Each number is 50 + 12 x the weight over its row's rms, rounded and kept within 0 to 99. Layers, rows and columns count from 0. The size before them is the row's rms in percent of the matrix's.

# layer 5 MLP up, 832x256, rms 0.163, rows 273-327, columns 0-127
090:53 46 38 51 59 46 64 62 66 44 67 44 42 94 65 30 58 64 69 47 29 49 50 46 31 74 60 40 36 49 40 32 39 73 46 47 42 58 53 34 41 37 56 54 38 50 61 46 39 62 44 53 58 43 39 43 25 40 34 53 61 32 57 52 54 62 58 48 61 63 58 57 43 72 38 54 47 50 66 34 59 48 34 58 59 33 75 49 50 29 51 63 51 58 58 65 50 38 65 50 41 31 49 70 56 71 32 43 38 35 47 46 43 65 56 37 65 34 42 70 53 43 42 65 68 32 51 57
096:44 59 48 44 57 43 50 51 46 36 38 58 31 46 71 64 44 70 26 39 40 48 57 64 37 47 39 44 36 47 51 61 61 53 43 61 35 48 61 56 65 48 44 77 47 39 53 56 42 69 51 67 77 51 46 42 50 52 46 29 49 55 65 53 38 17 43 58 51 33 52 67 49 60 62 56 41 33 38 59 33 42 67 41 63 65 63 49 53 59 48 45 44 47 62 37 54 50 62 49 44 44 34 67 51 69 52 48 65 38 51 37 43 51 43 60 55 43 53 41 51 41 42 53 50 58 35 54
097:75 61 53 58 40 71 58 54 64 55 57 57 43 74 44 45 44 41 75 52 49 63 46 43 34 32 39 58 55 53 54 44 69 43 63 61 44 83 64 48 46 55 73 49 64 46 65 66 76 44 46 48 72 58 58 62 60 56 61 60 40 80 49 42 40 40 34 45 50 49 41 72 43 44 32 57 49 51 54 23 48 44 39 56 70 59 50 25 33 53 68 37 53 45 60 48 41 48 63 83 48 54 40 33 50 50 55 55 12 39 55 33 39 61 56 39 62 63 59 48 45 55 46 51 45 49 49 32
102:56 54 43 36 42 44 37 57 51 29 62 50 35 57 47 67 43 47 62 58 42 49 46 48 42 62 51 37 27 56 55 46 53 36 44 41 55 56 41 34 54 65 56 22 54 52 71 53 29 54 42 51 35 39 58 35 48 62 57 74 48 42 71 71 46 69 45 69 47 78 48 59 58 34 44 47 56 59 37 58 65 69 53 40 55 50 49 45 48 41 35 62 54 49 55 58 62 28 38 38 56 41 69 42 36 67 67 63 60 56 68 58 17 59 47 35 58 62 59 46 65 39 68 34 44 23 33 63
100:30 41 37 53 50 53 38 39 57 46 27 51 54 59 83 65 54 31 48 41 43 52 37 44 59 49 45 39 36 64 72 62 33 58 52 51 50 44 61 60 50 51 52 37 50 53 46 46 62 67 55 54 62 53 54 55 51 68 52 69 66 48 54 47 64 55 29 78 40 30 62 63 48 70 58 55 56 61 44 34 63 66 57 43 50 63 50 35 59 55 52 60 52 43 40 59 56 40 65 54 45 40 57 26 69 64 39 61 72 63 43 48 54 50 44 44 55 62 52 34 40 53 69 41 75 20 55 30
108:51 58 31 59 56 44 64 52 39 52 69 53 64 55 68 58 54 43 56 59 61 36 45 52 27 49 49 19 73 52 48 49 25 77 60 54 42 54 53 63 47 42 48 52 38 49 57 49 54 49 51 50 34 31 56 44 63 57 19 67 35 38 44 37 37 61 29 73 37 60 25 55 48 51 57 67 70 49 56 38 58 41 34 35 29 36 57 72 49 56 41 35 57 45 59 56 61 63 70 38 22 54 37 60 68 43 45 62 62 48 43 35 33 46 51 55 52 47 39 46 42 55 22 51 41 51 52 44
104:43 78 33 51 46 82 58 46 50 59 57 42 50 46 63 54 54 65 67 37 56 34 63 42 36 49 47 57 56 56 41 24 54 37 67 68 33 55 70 54 61 49 43 68 56 37 42 37 47 46 39 48 56 28 55 64 47 42 49 46 55 57 47 66 41 55 64 69 48 36 38 47 33 53 50 58 52 27 52 43 49 63 48 40 53 42 58 42 63 51 43 43 50 58 58 34 64 45 57 56 78 39 46 37 20 52 27 48 46 40 69 21 63 59 62 67 70 46 51 52 38 53 43 68 66 68 58 57
107:38 50 32 43 47 48 43 44 64 42 47 39 64 49 40 75 66 44 47 67 39 69 62 47 51 37 32 37 53 49 36 48 31 63 56 52 30 53 60 36 43 45 55 43 57 55 60 52 45 68 58 53 60 55 59 49 69 59 69 57 56 52 76 42 61 63 71 40 69 71 51 46 69 50 60 48 53 68 46 61 72 76 33 63 46 47 55 27 58 43 50 57 41 61 58 72 44 40 56 58 67 28 57 61 45 04 58 47 40 48 29 49 37 42 34 51 48 42 64 39 58 27 70 57 48 50 36 41
105:58 40 52 47 48 37 76 36 76 59 30 27 53 42 47 62 67 58 54 78 45 44 76 29 49 56 49 46 66 55 59 35 68 34 60 45 74 52 40 75 30 38 70 55 52 63 40 59 55 37 55 45 69 58 56 36 41 53 51 47 51 35 47 50 42 43 55 40 72 43 65 46 46 40 51 37 54 64 47 59 67 46 44 72 39 28 49 39 67 55 35 61 24 24 47 51 64 46 45 59 48 39 44 51 72 46 39 35 60 32 42 65 51 53 37 69 57 54 50 65 57 26 46 48 46 46 48 46
098:51 72 47 31 61 46 39 51 36 41 45 49 62 69 39 77 64 62 45 33 52 73 44 47 60 52 51 64 52 56 55 47 48 62 61 21 36 43 49 50 42 54 44 50 51 37 27 35 53 61 67 46 41 52 46 28 56 54 63 46 52 46 62 64 66 58 51 56 32 45 50 34 45 45 57 38 75 41 77 67 49 50 50 52 72 52 41 51 43 54 37 44 39 44 51 67 69 41 43 59 44 58 38 58 78 57 21 41 51 43 54 50 54 29 36 62 48 38 29 47 56 41 48 58 48 51 27 41
101:44 67 57 65 37 43 68 47 50 48 64 35 54 30 55 58 57 44 54 53 36 30 42 42 38 57 71 72 45 62 68 73 68 61 43 56 39 51 67 41 46 39 50 50 24 81 50 31 65 59 72 46 54 59 55 54 48 60 51 55 34 42 72 62 42 51 51 29 70 37 44 29 55 48 41 77 55 56 52 36 46 54 40 44 39 49 45 46 56 56 58 52 49 47 68 49 64 42 57 61 63 64 49 28 46 54 50 64 22 42 56 57 43 44 58 36 45 34 50 35 39 65 52 44 52 42 58 37
108:51 57 36 39 47 58 52 45 37 60 56 57 37 49 69 62 43 64 70 87 48 64 57 37 50 50 41 28 35 52 33 43 39 60 38 67 48 67 55 59 43 35 41 23 65 18 62 51 51 51 39 67 34 47 38 46 51 41 51 41 39 55 34 39 62 22 48 56 55 54 47 44 67 64 58 27 53 56 43 44 58 58 43 64 34 63 36 64 66 59 32 49 44 59 50 48 56 62 60 49 54 37 30 26 56 55 49 27 62 45 57 36 55 28 58 56 55 67 40 55 59 40 44 54 69 49 40 58
111:54 55 42 34 75 60 64 34 54 57 65 40 77 55 44 48 50 45 22 47 33 47 36 45 54 45 50 57 32 48 78 48 62 36 59 51 64 52 28 37 71 40 46 60 44 45 46 44 37 73 46 48 57 63 44 65 46 52 34 64 50 55 53 45 29 55 65 51 50 55 43 41 46 40 65 43 56 48 72 44 52 45 38 38 52 48 59 44 76 48 56 29 68 42 47 52 53 46 42 57 79 29 63 66 57 75 66 50 64 64 52 51 70 31 38 51 48 54 51 35 48 41 44 62 47 52 51 44
098:35 49 50 49 63 58 41 56 42 51 57 59 45 34 79 51 39 40 49 49 59 62 61 30 59 47 33 63 54 53 73 48 43 42 51 51 43 42 48 74 38 42 46 47 38 58 40 28 75 52 58 47 59 44 35 49 53 67 28 14 68 29 54 56 60 41 41 50 55 53 62 64 43 60 60 77 45 63 42 36 52 50 37 51 52 68 36 27 49 54 53 70 62 58 40 49 51 59 43 64 55 64 52 48 57 21 41 41 31 71 31 57 45 27 53 50 57 48 55 60 48 34 55 42 65 56 41 68
095:56 45 30 55 68 62 21 72 28 54 61 64 55 54 53 49 74 51 38 49 52 38 57 42 48 50 55 60 57 47 55 31 48 60 49 50 45 46 51 49 52 21 54 25 65 43 52 33 44 45 41 42 47 62 27 64 28 57 69 57 43 37 54 62 57 31 41 55 67 26 47 53 40 38 33 61 47 56 47 40 55 50 63 62 33 39 32 58 62 59 34 69 59 67 59 67 57 73 52 66 39 60 70 45 75 43 41 54 58 35 51 34 50 69 56 62 40 33 63 35 64 53 41 59 51 49 54 68
109:56 43 71 34 55 71 29 58 61 55 36 68 62 55 74 62 42 57 49 40 46 58 74 32 68 51 59 59 33 51 50 57 69 69 54 65 50 64 71 44 57 59 51 49 24 32 25 59 39 50 44 52 25 43 43 45 44 48 60 59 26 53 52 57 31 43 48 31 42 25 69 55 45 43 38 36 31 67 59 47 57 64 53 51 49 61 43 52 41 23 48 50 57 50 57 55 70 41 47 54 69 34 34 52 42 39 47 40 44 64 58 39 44 48 43 40 38 44 50 45 39 49 63 36 63 53 38 52
105:51 48 49 30 77 54 66 43 51 54 65 28 72 35 28 48 52 44 50 39 37 26 29 49 65 68 41 33 56 51 54 69 36 45 52 56 53 46 31 64 54 58 39 51 54 37 64 57 50 60 59 54 34 43 57 54 60 36 47 39 44 59 59 37 47 39 55 42 55 58 45 42 63 54 51 23 63 38 45 49 35 60 63 52 53 57 64 66 56 27 55 72 44 22 57 48 38 42 48 56 35 71 61 41 45 61 42 57 61 53 59 40 62 58 27 53 49 61 44 40 74 52 30 38 51 32 31 71
101:55 55 63 68 54 45 25 51 47 42 64 72 53 54 42 42 43 35 44 41 68 60 53 46 41 66 57 56 51 57 62 58 61 55 34 59 48 46 56 47 46 37 31 47 32 58 40 56 53 37 41 37 43 34 54 40 51 48 58 58 54 53 66 27 47 56 54 56 67 16 47 39 47 56 28 52 58 45 49 63 55 42 74 66 58 59 58 37 58 44 46 76 60 54 66 35 60 65 36 52 73 60 56 32 55 28 64 39 53 53 39 39 45 49 64 67 61 44 49 73 66 76 44 45 50 41 55 37
098:66 58 42 40 47 36 54 25 38 53 57 55 29 31 49 61 55 48 58 84 41 52 51 68 45 50 45 46 44 57 34 24 44 47 50 29 55 32 50 58 52 56 64 59 68 51 43 55 54 29 50 63 30 56 41 56 50 49 48 53 44 57 37 26 43 50 82 19 52 58 64 48 72 43 45 46 31 30 51 38 38 51 38 64 64 55 31 52 54 59 34 55 54 67 55 48 51 42 33 42 50 30 38 56 37 65 46 52 23 36 43 33 42 43 34 33 60 47 58 43 52 44 70 44 62 62 27 51
103:40 55 53 66 42 63 42 44 59 39 43 34 57 55 24 49 48 45 55 48 38 20 52 67 65 41 58 58 29 41 48 54 52 47 28 46 40 37 45 26 46 56 41 58 34 55 75 64 48 34 48 69 39 58 51 67 54 51 67 54 45 42 39 41 62 62 40 45 58 65 46 56 39 33 37 61 44 56 44 29 51 40 37 68 51 64 49 44 40 39 42 39 33 46 57 63 43 40 43 72 39 54 55 30 51 47 75 64 64 41 23 54 69 53 53 48 44 32 61 55 50 33 45 47 63 44 53 56
106:47 61 37 64 61 70 49 52 69 58 31 17 52 47 46 52 54 47 54 32 43 65 60 49 54 46 62 41 50 41 47 39 48 32 40 53 42 65 54 53 54 39 24 28 56 73 34 46 54 46 37 51 66 51 48 56 53 57 45 54 52 62 57 50 80 44 35 53 42 51 50 39 38 49 46 61 36 46 55 54 51 41 50 58 33 19 34 45 45 47 61 61 33 25 57 52 42 64 52 52 56 35 51 35 67 69 36 54 54 28 34 50 40 52 38 21 57 47 56 55 57 45 60 42 45 42 39 67
101:53 59 35 52 51 74 56 29 28 55 57 34 59 46 39 65 58 72 35 45 53 44 51 49 46 43 61 22 32 54 56 35 33 60 43 62 42 44 42 50 44 50 46 64 67 30 55 79 50 55 71 54 76 48 45 46 48 59 67 30 77 60 70 38 39 26 61 73 20 58 54 40 68 78 33 59 67 33 48 39 74 64 43 41 68 53 66 31 64 46 52 70 63 53 60 47 71 45 45 48 44 70 45 77 50 50 66 46 61 43 50 48 62 58 44 52 53 86 48 46 46 51 26 46 46 60 51 35
100:50 48 63 63 38 37 46 44 37 54 64 45 69 58 72 54 44 62 48 61 37 70 67 57 71 37 29 52 43 45 58 59 60 34 53 61 58 45 50 55 80 69 53 55 44 34 40 48 62 73 45 46 48 57 62 44 47 58 46 46 40 46 38 25 42 35 30 62 14 55 67 37 60 45 48 54 69 61 57 60 66 69 47 65 33 53 52 62 35 78 49 56 44 32 60 51 27 43 36 56 68 71 54 50 48 36 58 37 55 46 61 65 62 68 29 44 59 31 52 58 24 63 48 30 39 32 42 48
096:60 59 47 43 54 46 53 46 64 49 47 50 53 29 52 49 66 40 50 76 69 66 66 72 64 54 47 44 27 53 58 84 47 30 48 54 41 41 57 32 47 35 43 63 48 59 81 70 43 52 29 47 57 44 49 46 58 57 71 58 46 44 49 30 66 39 69 41 33 52 53 53 61 55 54 56 71 59 43 65 32 46 42 47 60 48 52 62 36 49 49 45 19 52 35 55 44 37 41 50 40 61 53 42 33 37 47 59 58 39 63 61 61 55 55 53 28 40 73 29 32 58 36 45 52 51 33 24
105:40 44 63 56 82 73 51 46 65 65 43 56 23 55 52 60 50 60 38 50 25 50 45 58 70 50 65 43 47 50 58 59 49 48 38 64 46 52 57 46 46 71 66 61 56 39 74 58 45 37 48 47 74 59 56 54 39 42 51 51 67 50 38 44 49 38 34 56 64 45 43 40 22 54 33 52 31 66 26 50 57 30 84 57 55 29 57 51 73 63 53 60 23 50 42 53 57 43 42 59 49 44 55 40 69 34 61 55 56 40 41 46 34 41 75 59 29 62 60 30 66 49 49 48 43 43 61 76
088:45 48 40 42 63 43 59 66 44 44 52 43 50 72 57 63 54 40 34 54 68 67 30 68 66 36 53 66 37 44 48 55 46 52 68 44 48 52 48 50 43 70 31 55 61 34 60 54 41 56 61 44 54 35 60 41 64 53 62 46 51 44 42 45 29 47 40 48 44 42 29 58 51 37 41 89 37 44 42 56 70 41 37 37 56 24 31 60 49 36 60 47 57 40 54 63 75 40 24 63 40 40 73 44 45 64 41 44 43 47 31 39 40 32 46 46 50 57 52 65 46 54 49 40 44 58 55 47
109:60 38 58 42 59 75 43 23 64 76 61 55 53 62 25 56 66 48 46 76 54 73 57 54 54 70 23 40 42 47 73 50 47 61 47 41 54 43 45 49 30 55 50 53 59 39 42 99 58 63 36 34 55 57 53 39 48 50 50 56 64 57 51 48 47 58 56 50 47 47 81 66 56 39 54 54 25 21 53 56 55 50 48 50 59 56 47 56 39 59 56 57 52 63 40 44 53 49 61 52 42 53 77 54 36 69 40 51 62 24 58 58 30 50 66 41 58 45 43 59 50 56 32 33 65 79 72 34
101:53 47 39 33 57 52 57 41 27 39 49 62 30 35 25 40 44 35 53 43 51 49 47 47 55 51 44 52 51 30 37 53 37 39 49 48 28 42 30 50 47 52 43 43 71 53 68 44 49 45 18 70 57 48 55 41 45 61 45 28 33 35 82 52 44 44 56 56 61 53 49 39 06 51 52 66 66 21 45 52 18 52 34 32 53 64 54 48 49 49 70 76 73 50 38 62 32 58 48 48 46 61 47 61 59 74 36 65 73 62 44 33 56 37 53 31 52 52 40 45 54 48 64 42 41 49 44 70
107:29 46 40 39 50 45 52 62 55 57 56 45 59 75 43 50 51 57 37 59 46 16 48 61 57 55 56 24 53 49 40 58 33 42 37 55 53 78 37 64 58 69 38 38 50 53 37 61 64 42 47 70 57 52 40 41 35 64 34 50 58 64 48 54 54 55 57 45 32 61 49 61 37 40 44 62 52 66 54 29 23 40 52 56 83 52 50 34 50 52 49 39 26 65 36 48 45 48 42 31 48 36 66 53 25 52 41 42 50 50 34 44 38 49 46 45 46 57 42 52 61 41 38 52 57 49 77 57
101:67 44 27 34 47 59 40 60 30 53 55 47 47 28 57 68 58 54 50 37 68 68 69 41 47 35 43 58 34 58 57 40 05 49 44 54 55 54 40 31 67 47 58 56 48 53 44 23 46 57 47 54 70 61 52 56 25 39 63 78 31 35 66 48 55 63 45 39 43 59 59 64 55 45 45 59 60 63 47 52 43 31 44 42 72 58 37 65 57 43 36 49 43 43 76 34 72 36 37 58 60 62 29 49 57 36 54 41 54 29 51 38 54 74 53 38 55 40 39 62 46 68 41 48 54 69 18 43
107:30 66 52 38 35 64 38 51 29 39 44 73 40 53 72 60 69 51 53 50 58 60 46 55 67 39 39 54 76 40 84 61 47 53 31 50 59 56 41 57 62 50 50 62 59 34 57 44 52 49 40 31 58 62 40 51 60 58 65 30 41 45 48 59 36 76 56 43 52 43 46 47 51 61 43 56 53 46 55 74 69 66 58 33 39 49 34 33 68 41 42 40 50 53 38 41 34 53 45 23 47 46 69 40 47 24 65 61 55 43 72 34 35 57 48 61 47 49 24 48 64 49 47 65 41 52 66 56
102:59 49 56 63 56 29 49 52 60 46 53 52 61 54 33 50 48 43 71 42 44 76 69 60 60 36 60 38 35 64 51 62 52 40 56 70 54 35 51 28 31 34 30 53 52 75 28 59 59 46 54 34 48 49 30 48 67 50 55 35 44 53 48 41 57 57 37 53 45 51 41 46 60 48 53 60 39 63 47 57 45 50 49 59 83 57 47 27 65 68 49 46 44 43 33 46 43 53 48 38 34 45 56 47 56 30 48 54 64 54 52 63 20 39 43 61 61 49 41 53 54 50 62 88 70 37 37 48
098:76 40 52 51 43 39 43 55 49 61 62 28 59 55 64 48 54 59 46 32 37 43 46 64 44 43 49 58 79 61 33 57 26 44 27 40 34 56 49 33 54 44 27 89 29 51 58 48 31 36 50 49 60 64 64 48 49 64 57 45 63 57 47 39 34 50 68 44 44 48 59 45 75 58 57 34 36 54 41 64 36 61 44 23 42 54 64 56 61 32 51 49 52 65 57 49 58 51 46 52 50 49 51 47 62 38 62 34 70 59 80 52 45 43 63 63 41 61 42 76 64 57 40 68 59 56 35 36
099:44 46 43 61 53 45 40 50 68 59 19 39 41 51 62 47 37 52 46 68 55 63 63 60 85 37 48 38 62 63 55 50 51 55 53 45 30 55 46 36 40 65 61 48 31 54 36 51 57 59 65 47 53 68 50 32 40 25 58 41 60 56 52 41 60 70 53 57 45 61 41 35 49 46 79 50 36 52 55 50 55 45 56 67 67 50 49 64 56 45 40 73 65 46 59 43 41 65 87 47 77 38 52 34 68 50 47 53 67 24 54 67 31 62 43 72 51 64 52 38 36 46 56 40 47 56 40 45
098:37 41 40 45 27 61 47 54 41 43 41 37 64 76 37 33 53 58 52 64 43 58 49 48 43 46 48 59 56 79 37 45 34 62 63 19 41 37 55 43 28 62 57 40 63 54 59 47 56 55 42 35 63 32 77 73 32 74 58 47 37 26 73 62 59 56 44 39 51 46 41 62 50 59 45 47 52 44 52 59 59 44 64 48 46 81 39 70 34 39 27 58 45 38 34 64 68 49 62 66 35 33 47 43 74 70 59 51 40 41 44 62 47 58 40 39 49 41 42 30 50 28 65 49 41 53 59 51
103:56 46 53 64 59 55 51 42 44 49 37 58 49 32 42 30 56 57 64 53 45 48 31 44 57 44 51 47 66 47 38 54 44 39 47 52 74 49 63 70 34 53 53 51 51 60 34 48 63 50 60 42 70 41 56 75 50 61 53 59 68 53 32 52 56 48 66 44 55 44 70 55 32 37 53 59 55 41 55 49 63 42 47 62 66 27 40 64 53 40 39 36 45 76 49 62 61 59 51 57 59 53 36 53 24 73 56 35 49 37 53 41 44 71 46 70 53 65 46 54 75 48 60 33 38 61 51 57
108:39 19 35 45 36 59 52 33 33 74 43 26 48 46 49 59 44 38 22 37 46 54 34 39 47 61 48 45 46 57 53 44 63 57 66 16 38 51 26 55 40 30 58 54 46 37 43 57 19 50 75 54 74 60 65 37 40 34 43 43 32 54 61 49 55 28 48 53 41 40 57 56 67 46 49 45 51 60 24 39 63 43 69 36 44 52 45 60 55 47 35 27 31 40 49 62 57 62 33 58 58 42 33 60 25 49 63 54 55 58 57 51 46 56 53 72 54 36 64 64 49 48 41 61 57 40 60 61
103:55 46 72 52 54 58 34 43 45 74 40 58 53 44 51 50 46 23 52 46 74 43 59 60 46 61 51 30 49 48 53 46 56 43 66 64 63 34 48 68 47 53 42 58 49 46 46 54 38 52 52 39 60 66 79 76 51 74 46 62 65 57 57 81 43 46 34 47 45 45 70 16 43 55 40 54 37 58 54 55 32 55 68 63 48 37 54 20 53 50 51 40 33 61 55 42 42 46 43 54 51 54 47 46 65 39 46 55 25 49 77 50 62 57 71 36 45 38 69 60 37 77 45 52 53 36 38 44
106:63 62 42 49 38 51 59 31 63 26 64 77 50 36 55 43 55 57 70 54 47 60 51 70 39 44 46 47 35 62 42 61 48 32 32 74 52 31 46 63 33 53 41 60 54 36 45 51 51 50 51 48 51 29 54 58 61 58 70 49 31 54 70 61 61 45 65 50 38 30 23 61 62 50 56 44 60 32 58 59 49 71 55 18 49 47 68 53 46 26 37 64 46 44 48 49 32 39 47 42 46 43 47 56 49 54 64 61 50 42 59 42 57 49 44 46 49 45 49 67 59 52 59 53 53 37 63 45
101:57 69 59 44 50 22 58 52 50 53 59 67 67 54 51 41 74 61 36 59 41 36 44 67 50 59 58 42 69 67 77 52 60 68 55 52 45 64 38 45 61 74 45 66 35 45 43 34 55 18 42 41 83 43 36 45 73 42 48 43 59 40 37 55 26 68 58 41 64 40 49 54 69 44 61 54 54 42 32 45 51 50 58 61 47 44 71 42 57 52 43 47 36 56 52 36 31 64 63 35 65 35 46 46 56 50 49 40 30 63 65 70 70 46 41 43 57 50 43 43 85 46 68 52 57 36 50 44
105:50 58 55 32 77 65 55 57 30 52 54 43 51 53 54 58 58 64 58 58 63 49 35 45 53 60 57 72 52 63 70 45 31 63 52 35 41 41 47 29 31 59 36 55 55 56 44 45 55 63 54 41 50 45 47 63 50 64 48 58 37 44 50 24 67 57 52 62 44 45 45 07 58 48 40 22 58 58 26 52 47 66 71 42 59 36 61 70 40 41 65 44 57 61 34 55 26 49 44 41 54 48 72 48 54 55 44 56 49 51 67 38 45 57 48 55 39 54 59 32 74 46 33 41 58 57 60 32
100:22 38 64 49 46 61 47 53 60 50 48 43 39 57 57 66 57 52 76 43 49 39 31 53 68 45 59 47 56 34 47 52 52 48 32 42 51 62 64 59 47 46 49 62 54 31 66 48 40 65 37 63 70 30 33 62 46 27 51 33 25 50 82 58 35 53 47 44 45 46 64 62 64 70 63 56 45 33 42 59 50 71 64 70 38 62 35 45 51 42 43 33 65 60 61 51 61 57 47 36 59 60 51 34 54 35 40 60 60 48 37 84 49 52 65 51 58 30 56 38 45 43 50 50 40 56 57 48
094:47 49 46 58 55 38 68 61 41 38 71 41 49 35 55 49 42 63 53 33 26 60 46 47 51 56 72 46 52 57 54 43 50 70 60 63 67 50 34 55 65 42 69 37 40 44 33 65 59 48 61 49 39 42 67 20 43 65 47 41 48 55 48 47 49 46 56 32 65 53 46 33 45 61 49 42 54 47 55 28 47 40 40 64 47 54 81 39 63 71 62 40 34 48 57 40 72 47 54 37 53 53 40 58 72 40 39 27 48 66 44 57 50 50 51 37 72 52 52 74 49 26 37 48 70 52 51 44
097:54 51 65 56 39 42 39 58 41 61 50 32 57 51 51 56 45 54 34 46 60 53 39 43 55 40 49 33 61 61 53 60 55 50 78 53 42 41 42 70 53 63 55 37 50 35 56 42 55 60 41 50 69 68 55 50 66 56 50 48 38 64 58 66 61 54 33 66 70 37 61 57 42 44 36 55 54 65 41 44 24 47 18 58 59 54 51 58 61 45 47 47 47 66 34 53 55 47 48 27 38 55 43 46 41 58 13 52 17 45 66 41 63 50 50 68 53 33 56 62 50 82 58 49 59 52 47 74
100:55 56 41 43 64 44 48 53 65 48 31 59 76 52 52 58 58 57 54 48 54 48 53 32 42 58 67 43 62 49 83 64 46 44 52 54 49 66 34 59 66 22 42 43 70 46 52 44 54 76 49 57 46 46 60 63 45 19 44 39 68 46 62 46 55 29 59 70 43 68 53 56 66 41 48 47 69 28 62 43 37 47 31 50 50 58 60 53 44 44 47 57 38 47 35 57 40 43 74 53 64 64 64 54 38 37 67 45 64 41 86 82 40 46 65 35 50 51 50 41 38 56 64 58 34 55 40 51
099:46 69 65 49 61 46 44 56 55 60 37 59 44 39 57 50 42 73 42 53 46 48 57 58 53 63 67 60 66 60 48 49 63 49 57 44 28 48 56 69 85 49 71 57 61 68 41 50 64 57 58 64 27 72 53 50 56 78 59 48 44 50 52 49 50 67 39 53 53 52 37 64 41 43 64 45 52 42 64 62 35 47 33 41 42 47 51 41 37 53 69 55 68 46 46 59 69 50 41 48 59 79 65 50 69 55 56 56 32 41 59 42 47 74 55 44 57 35 56 51 67 34 48 73 57 65 21 52
092:55 43 47 49 43 49 77 43 38 32 45 42 42 63 50 18 51 31 34 50 63 43 58 58 52 34 56 44 57 56 41 58 45 53 50 41 52 53 37 30 49 20 63 33 66 39 55 43 38 50 61 38 46 38 49 52 23 61 67 52 42 48 59 63 32 51 32 53 40 49 46 70 52 44 63 49 57 34 61 42 45 53 35 63 43 48 56 44 59 45 54 39 39 56 63 39 56 56 41 58 45 65 41 69 47 41 37 53 60 57 63 54 29 35 46 48 47 72 38 46 50 26 48 53 54 37 49 51
095:34 45 30 45 32 48 70 31 52 59 50 55 32 36 31 54 36 56 65 41 42 33 63 60 47 41 40 56 28 52 50 60 56 49 46 46 50 32 58 56 49 57 53 50 26 55 45 54 66 60 69 56 45 58 53 51 35 50 32 79 40 47 55 45 32 65 53 56 27 49 25 45 40 43 64 48 54 55 56 46 48 62 55 61 60 47 45 31 57 41 58 39 50 46 57 47 76 45 46 33 58 56 38 52 67 57 51 59 43 36 51 80 36 68 49 39 42 63 62 50 36 39 42 42 56 73 58 40
098:43 54 56 44 55 32 54 62 60 51 51 59 29 72 53 28 34 67 32 52 71 39 35 57 55 54 44 54 50 44 32 54 37 48 61 57 67 84 45 47 61 38 40 52 26 62 45 38 49 69 50 49 71 57 63 51 58 54 36 34 54 59 38 28 75 59 67 48 50 56 53 46 59 67 62 35 67 62 50 58 47 59 51 60 64 67 71 43 58 53 51 32 45 71 43 48 47 41 58 49 39 53 43 23 51 56 52 38 70 56 56 56 39 41 41 46 55 45 52 48 38 38 36 54 64 51 49 41
103:30 45 72 42 48 39 41 29 40 59 58 54 44 36 33 37 35 56 63 51 56 59 55 58 46 32 36 61 57 39 36 45 64 55 43 61 34 47 25 48 54 61 51 54 42 56 38 39 33 36 42 30 50 24 53 35 38 35 75 38 30 20 47 45 82 52 43 38 36 33 72 38 44 48 65 72 59 66 50 44 57 67 43 55 42 57 52 67 44 58 60 52 56 48 61 52 45 57 61 62 45 56 61 40 43 62 39 54 52 32 66 57 48 44 57 47 46 39 59 28 31 26 59 64 64 60 61 39
099:50 43 68 50 36 69 53 39 34 57 32 71 42 42 32 41 42 37 34 56 38 46 53 50 42 42 56 21 44 30 49 48 48 29 44 57 62 32 09 57 59 34 44 45 44 46 35 38 38 45 46 52 59 55 54 37 51 41 33 59 60 52 60 53 42 60 42 27 39 51 34 48 63 55 49 61 48 31 54 55 41 34 52 71 49 40 43 61 52 24 55 66 70 34 51 62 56 57 53 42 80 42 39 55 40 46 61 45 50 45 62 38 54 68 59 45 45 37 59 35 50 43 75 28 54 66 46 50
096:60 43 27 50 58 51 45 49 51 43 43 33 39 44 54 36 47 56 52 61 37 40 69 64 38 73 54 72 49 56 47 52 41 37 55 53 49 68 38 50 57 49 41 54 27 50 44 37 36 41 44 33 64 33 43 38 45 56 41 46 40 59 72 55 51 53 49 75 50 59 66 76 41 61 45 44 44 38 60 72 61 54 44 41 06 41 20 62 68 46 60 28 63 47 48 31 55 45 52 49 40 52 52 21 52 69 47 48 61 28 55 37 49 42 69 51 64 38 54 71 37 62 53 45 45 53 56 62
102:56 53 32 49 71 31 44 50 36 45 44 71 59 36 68 23 48 48 42 48 44 63 62 63 76 40 54 48 48 53 49 42 55 69 42 38 44 47 40 53 52 46 53 54 38 31 47 62 52 38 35 62 41 56 36 75 52 47 42 40 32 29 47 68 34 57 30 28 60 65 58 56 45 61 28 58 29 58 56 45 36 64 46 52 32 37 48 59 44 55 49 46 59 58 38 55 34 41 46 47 25 29 22 49 47 42 72 56 57 46 38 60 38 70 46 71 44 52 74 71 64 34 42 43 42 42 64 53
103:69 54 44 50 47 54 42 46 55 30 59 68 38 39 72 41 45 32 60 38 37 60 64 45 33 27 53 69 46 60 41 53 55 50 69 43 73 56 56 49 78 55 56 56 56 53 42 55 39 53 44 38 58 23 50 59 44 52 54 45 50 51 34 45 68 40 62 45 26 55 75 41 48 56 60 46 38 64 48 32 49 61 68 51 47 57 45 63 44 58 66 52 56 62 54 34 59 61 67 59 49 54 55 39 65 25 96 40 68 54 61 57 47 43 43 48 42 48 50 49 63 52 80 58 31 74 58 65
106:57 32 41 81 57 47 47 50 48 52 46 58 54 62 52 49 54 63 62 39 29 69 40 70 68 56 54 55 58 77 63 72 37 49 71 32 71 45 41 33 48 46 56 62 45 38 29 58 52 69 62 50 42 50 48 29 49 12 52 44 46 52 44 51 61 25 40 53 44 68 50 37 58 66 48 43 38 48 42 47 34 28 55 55 57 54 32 54 51 30 45 43 48 74 51 46 44 51 47 64 58 41 59 37 43 70 66 56 41 61 65 73 45 54 44 53 64 43 35 52 44 29 67 36 55 20 45 48